Weights of a small transformer language model: a variant of Adam for these matrices.
Each number is 128 + 32 x the weight over its row's rms, rounded and kept within 0 to 255. Layers, rows and columns count from 0. Numbers have three digits each. The size before them is the row's rms in percent of the matrix's.

# layer 2 MLP down (transposed), 768x128, rms 0.0322, rows 399-448, columns 64-127
070:127011138116167128141112093151085099131205122124096120137127128132154147100092118141132125165149119171166172144102096124110095173124112119154151150145137155129132157147134112129197153140130108
020:141068095186142125162111179138148102107095144094158130118127163135098082115121157168134083083122166138120140157089198132141175123132138102117135181080134124051193089098082114118110110117185070
075:167088126080183200163127111158122115134162104060112142109139095167140150066068175172156127184176129148111110121097115139128096128124123101160102123133125159182088184132139113112168065134167088
122:096137186162216129141156156183127126102165128172115094142110169119113057093111182140155131158119093154138109105112166112131094147141114107115157208141074083145111130194132128154079122111114108
081:098037092147107106122135150114151150116072113120108158083125158128106095123164109073054131091164144071134087114091137124116152165145072137115152107115181104138156192116057155131057150194123120
019:134109094182108181122084092107119114113141164082178165163104138130105154091133111089135127067124169139091146134148130114151159116069170052153099152093123169121179081129085138141119200065127127
061:098038099147086079106149140149117162118074106136122157112126130144090116144141097114107125086167123086164126105069139129114152166162077152132133103095196138170140164140081149129035119173130144
150:120175159125177155171132102161072088125142123106156129180123118102131109076060173139111136148133071157105155156083169119139087153183136099160122207145074087154121154175123132135174162121142092
015:167129145105117183115116068134114158082119099155137139152150129162102124135158055090168109123139091113114126169185091127131115089084173103153134103060148139172098157139116153112141113078113182
165:124106130135162121117149143101089113171147110095132158129139128134063099105102113177101141077108057105131186159151142111202105152098086158149157182096165175112118141169135124103102167165161171
109:094030120160150140134110114116108108149137118099068102113138115147132147092123085159103150138174084146118142167098182124056135161182234159118074148179093156150167127139097148136129114189179071
075:134117128135207100137150136106154108090197132112146102142094135109167164094172119107106089135156076092163111111072147113122135096179110148154105098073145149181119143189111077164088088190139089
119:179123094075149162148128123093052063104122158093110109091209128125163155181152138142121144057152169169105132102105163088116053174114138137142131161063150103136120214123077073143161159112107112
108:112100124110145140119155109114097095101149168140118104156138097117197140113115140104110160102154089116126169105093129150100068136160127138167095135150144150168095187171103141124166114140156070
132:184112116085168100141097112071069051152136135051126116135180147127163136126161149104136087051150167180120154133136151083119048162128165101155149191100094085109127200137077129153186167095144113
068:120022135126186158162156147101125106110189128090083131105133075152165174082115156150138127076135127143129199149041097107059081127176119096118124135158116171111085131148089115097159120181108135
167:113178138112101120173112130136122114078125103140102166147146099101146136147081129145038127149186091090087106130130187137106092076083109151116104074103126170090075105162150120168136160188140127
037:103058124100128119133132090135078149156161103152131148134106107112128153068067090146124186107117095139141187107115098096115140094122129175131139133134117121226126125136121119094104122144082198
034:105070097103150173101076157130194163166102122201071173074123136102126123142046075101105145120161160120125182114079105140147134117162107185118119105132162101153151067137149118129111156163123166
091:130017120093191215130142120178139139046164135115097134124159144136141105057144157163110141137153108095143172140087171122098090117098137136136147149116099128097114168092132151100128128150148109
136:142083110145120160176123109163135157165107093077150127173074096112128141126156110101066116181122128146152054126136148102123132081165150167106131132166102169134153116142146124163173124045106118
088:133046127161127098128162147123102089132145120130112126110117132113117108102169144158160143106184142109166148131105105085147136129117158146116123154081165173042162126128133093124091143122132118
106:058094117092168152147118120132111096114185172150117105106101112106116128155101145154107137103212106147139128116145135146092085133218133099199139175138121128122136159183098152114129122136145116
033:173072091136137117160129184096109087119103100139134138067139149108103111123181110077085095130164122090071064112158171120125143162111095132125153156133167128155146129144073174124092174138135078
033:134064125103101103146129164132082118111199112156139169086138111144132126147163142106136105089175120125132123142119179095106166129131106160119139131085179177167177092147098152121099075127168123
128:124112142093138128156139092170113039097131152128103095194120132110129114126062122089096102117126113163078140164152164114145092155167088101145178162130087075130090102195098136115191177118148145
033:123149139119158204147066124142143134120166175164139126138128141126150131118037122173111157081084145201164182161106099127127143093141153141103135102103120144143104113108170115107131114138138164
013:155116108149149084149168093098102142115157125065142134119088138176132180149067106118167111173101093124107092136095137073123082121125125175174073128097121169162087133154133105133080147169097104
112:183051117143095111104141133151091125107083092104105160082153133149145171127114160116108147081152154094141167139126109094114129122097129163099151096091157194088116153085090085140094130162135152
054:151000152109154108126101141144166155117107122157163142111103098141122156116156108113119153098152157144180130088100100125095128175139086160147155134105131148144153228136043129125096125147099136
017:134085157132069073123141135111069140111106099137124143122070126126093153132209098049122182116153118060134121065139095116124136136120085154102154131166131092182128180131077133128084091125110148
066:055107082119164168126086128132170139164169127154122168085117126125151147084009148132112184098130184156097179122159123113124184090100157104155128129157106178125139017141166119130146085117120154
021:129191153123117044151143142124133123144114084097115143109107110095152139134188158126110102169155166088105158123157149188119118114140147070155135141170101112061174105152150132207171168151106056
028:152116151152084095090141109114103178094125086147123115204096150140134147152213084117139082129163121060101097129138111135140122107113106105184147116081141084170120142167102146169067102136110149
160:116118148141124123125119151142157115077158137105153129174172118116154141138063131121111135116160047085109157124104115140105048098184121099145178168133133129130096155152132097159105145140138117
125:155138111105129138122097121078136061092096146088112109106149118115210137150137159095106161088157187136150127130099140122079044134147147151143147154147129140168122188157094130151144151091116057
072:130102108157115091120131142152154089104155134129097153094124111133144121140110112105102081104189128179150189091132072144091132160124076121175113130135146181110105113104138163143116078151130187
091:127058108167192107135127143100142078110140152109104148095139117126133144101174147120134111099148114063150157126072125142163148099167122098134107167110194165106141157098113056121144093124132102
034:061070105103151154123138086133146122150134102166062158064133150112118092130065092125091176139137129138161147123105130082140118147151096183117157108140152088189138229104113107113127201135126174
029:168126157141147230119060151130165135118166144151152116137163181114142100155089078130120152122113157187133113139117124134161142071113170140163121137065122117092114107131159102087150134126159150
070:117000143079184128132100109121117115108178138094132132115093100100160140095104126143154113175161118126194179152106101136102126171149136138120142140164122148123124190166098131136160112163113101
161:201140159085167146138101103094061095105123131092147115110142130104165100144127150152141131109122153133092151135124150097097068158144138110174145165151086086130110198124089147139158204081126084
019:135135094120171089108146157112150121176079096132066184086151153098154115158119114169110101110161178138138119097151155110147129162178095123099145138103205131119199096198118112170107142114144136
121:122109144083173104145140105053076073108176176086127098095119121124176119129131153101129104072111107152086149101150142112129055131145176096190107154090129102161098154160114132123178114098108101
193:128053133131211152133139123155130169160122092122160145183104098126179114123126127110118129156064094139115155106110168106164101169085157175096130125149149115123140211144164066187153167111122091
015:149126159140066137091134108151127117138138118124168089195173090146118104155140151094185112149111105124118124132077113088128087129058152106216100101090080183089140193108134143140161104091134181
078:135000094150107154121129155136089103138159113149135147107134149128160142119109136117124160098124119097171139144117156110119109136122135170140129154093154141102127138129128100121105150157133134
014:173108070104183115143105169130117115153141089152095160083130103099142156114056148161081158122139161143109156114140134124127157156116108118120127077153135183148151056218150183187142150152152133
017:142196180048119027173134134096076123107149127063137125155094087123144176125124172105134117206158115082124106112134131123091126137089127131178125124157122116144102120143177137151112099156086115
154:098117149106112166138085144108111086118130156084146093082120095078239164135133071134105087102144092104162152103096135182133092169224146150120178139106102100142150154129133103113136146138094122
# layer 2 MLP up, 768x128, rms 0.0831, rows 400-449, columns 64-127
030:141127183054122113077128104124106123125163131129075133113122064133157152118156143115153127151120134125149162108156113128131144097174089123131150120150122089228093156181147074126134151132107176
103:087056156124148183120089119151149124144153135033123094174053117125141141147106079113206138200103115150143139161138079127098134129113144115147096170142119096098109136162145124178173140073103128
108:101091144173166129073109118186168102135161119114130097165109130148086092187147122134141092153119174209176071050151148125140145157136122098154110178142110149179093122122151129155137175116119126
059:130133141130121177152111194140132085116179176118151101180154086107172129106103163207218122138091135192126164117129113153116111110117200103172126176141094117143086070205195091145165079078132122
032:135142127057141094061137116160170149136112089169057122062157086121160032156140115190158071166148141102148144160196163101117075132180066158111154110199127092159071110123139158159170154085124109
052:139141150125195185153103174082187095111164159097120084163133112075171127098111148173172167147088141162120111126193129130118099089106191091121142164170068099121143109148169145132192132071142098
132:100080183129175159151145089128133100179130163082112131159102135128153098087098134136176127170117073155099107156116113093154114142124125119182098158109076058091132192190172156171176151082113144
023:074133069136141133116134122132133107169108137127110141102083103077128105095088161073129135116122156147121157169194205153104110107125069139086085108198122146046124108033144170103135146135100108
155:081110096180107118100052128134111151135162132212143110154126132093138104165121065131091140151160083127178078149098128169080098087105170157132146233110128134120113078119140122141152156170100130
145:103053148153129144106066101078115141149153129138137058151151215125151147151121054165130107141190124129153079151103131144073130166126137181138135146099135126131033119112122099133198140127076113
109:073069165115156129121092084165111123149146119049136102190107138162119098133099099094174089191119090140165114151100106109135101107059123105164097179124089112140105132161122106173196120080109150
171:082058184139152155154109077146094154148145164089122107158102140140145073142085102111124081180119071138139094118126120124140122145103085150145095196142093093125089139166191170183200122103082134
149:056055160099154146137107091122113167143171168070128095187109170173129099127100101110142084183117087133160079127124112122162126152081111136110124182150076069146108137160165166188170143082101123
165:084067158130153151143113087124111156144145153079116100185100153189134093123079104126142083187115095137128103140109137139127119144126097123138107186125091059134102149166172143196185139088094113
086:074079140119141110149104126117124106144168143079150128165151116114113112151141096081197101157157087150186136120153141082119136135103101081128119183110095114093110157145170188118179141076102098
134:118070154102091154166075131119124156186147112119140122136134136090134112151111082128104140167162082120181119089117114138119124095125099146151130171126138125123116111125116145141153150168070117
045:133161135088167130144107129101199139119110209084128113146194119160125106118174116169130067132120134121133047129169215137118100161126129117093124150126138108121154107080110126121162147091136039
045:136145183112131102199132112150085073042159097060129104184112119188171164070195140164154106150094105136154085107111130140116149125158131112107132163146125149069140164112061125071129150125132071
109:100091173122144151164101124171142128169184153041132113152120155134140102069096135156156130122147072111134148187157118166108109120127103125116118152141055106115091137121181158138153122129080121
124:166118155174149125154102104176139141162126072074173111124085070141137123080190130117098045191107096172149108107113135194132148186141182127135055139143121137112124139172181137172177158117150112
077:127090131129172131177092106111137107143195096125130156117073138162076077118141126141157102144165117152197151113116075103159205151122125105164099138120125135178132097182173234121148122125125129
145:083084183128146159178127069116142158179162142047161114156097131148140071117089120096138126175118073136127095161155118096127141143140070144128129196138094094114083133143161128192144121094131117
037:065137154115121122126123128142149166120157095125159112162159054121142132115078129188172162131130134162163205119057071117110118077185158099119118112162101136094098103152192051133137046105103119
034:108163119150145125140127133098153144144127097090124111209058117104138122083115118152146133117086140162132124127162118147114107091134195108056136176154114100131156130147132076105164154120119113
152:078084173124164153189137056141106138138163152085135127176084130140156105125101147108142108152126060137128091166115103082131110173127086113131113171139088071135093110150192141191188141098121119
040:135133161101105072088155071165122135109094097127087135124168083178132145147199114085146122146132107063115106119134168138119113170122088132148115117141157122129142135110029182080128211155109058
025:131134111161167154084125165103099140129121187155156129114224157119118084138159133120149104098144125102119139121255164111118142129136190118082135103132160131129104104152146034113151129098154093
090:114133182147189132172148125120134112137116184088109141170029104153074089107124153176129135128128122151128147148111119148184155154158130103105063162145094141131153120210162161178137114105154073
047:095136110125105153206121120107130072113120129095117091155147114047129150100129121207174132144078124151122097179156130139140092074160132139162094158143117113180150036098202137130169096116152134
028:090138141104165159180094180125193134186137092137101122113116128162166125133105137178146113114094139193120094123030095158129125142092154116146098166093119137074126081119160095136181107084147093
061:180137160104117110133156098151090136074107191110110092180117131137124116133209128181157052144137085114152122161083118156114060147173108142095126142129179080148143191073087108110125205149126099
034:137114083110134210102142139102149114138152158163195134135081141146091104121062120151087178127105132126147095142079155103123087163123152173173129122114097157183104154086096127166112077085163224
041:126121119123151190181114189117157047167156138152141177088122145123140094125056161163124185136087159181117097125149189121125153112113122164127082152174071152083120096113147123133176090131143141
142:118071164102122159151098133092127124115138122078198136142096116139130104148124075119117113152163108108199163101087129171091135121169073154131136193106137090133107137153162117132181112122084098
149:077056149146180149136102095122118120136162138091133086182082137172136067122075083099128078189130066132153099115115138133145119137099118139107093181160074075129084116163178153162182144085116140
062:121138093138141135169171129205126151134127114112133090242136160126111100062154129137130154132096106146142120120128188060148034105144157173091145146119106088127184099087165036159122181143122133
081:163145144079123120062093118122112138121117095208117109129110088159125090128106147179108130150082144178133175127131177126093099160158090123145134102143091125183110113149149175143127159119130186
039:195149173128108109101125183120116128045108134087155104195117098114152168096182114194136049130103101097112088138153133186126103123092165090121117146117133161115133054164131139124118106102125020
034:074120107137094062115160114159105078113089130094090139094108097094094167095146158083095093151114100085112165143086188145108100177130036130127106077166146141145098146086052159110093141186105131
052:065100176156145158178156088199117135177159169099137139135113126156131112160118109142177123169118098167133077182134115127168123153107124141156036143159082094109100154179154196140160083090130126
155:083062130131159150146099083121118133162155160115133089193116158157130080147086098112132082176142079130137110121099117134150133126095111146145105175135113082134114142170170187162192142098093123
031:136170139143089146174119129110101084089152140071198127173092114094089167067123126137096136134110127114130100125162136147163100090169128139121127161164104102241103150153145082078114117103133146
163:072055168133130130129107092153093143151157129113136130165089155160153076143084115106152061194113093136141096138141124131109135187101088133123114166123092076114106137167192168174186142079085125
127:150128126132161102124075134142163161195141073090220105182120124114113100155147103069135086188072124139137125105158151172145138205138192134116115138112102107075149143106179112183196161121123109
023:128109045122115110138138106117135158118113089155103097082084153054177120128091140106080143142140125143101212144185168098109182126103083096093154117122144126104113104134116215158116134175114157
062:155138160109149120083083156075149142085199098072106164152172077123082157156168106133178116146155113097163131090142111140144117131120185060140117140151126179092180105159149115128146119119115071
028:111144186138109113100133089112160126089137140101169095173143089138088098099164103142142148130141107093143046146145084120150068120204135125108133166186109103189149154112090032105157133094127098
028:101126065217106211096125119110141130169131197171196133125154225168103092176120114138083133064142110163132128160120174117161099169106109142103129106081160142096141114122114134146100087114137149
133:104067114114133117133051132112159131177201112112175091150108135090125132138141081148167108159125120172241113106182143110127135124125171119155159144130120101141131077142097157130164141126081129
078:076106142088109108101093157117141096108182121139168127159157149072121113185147072136146086139108119180212132122106104092086128120109130084117122183197128157156154118131132195081152108168095109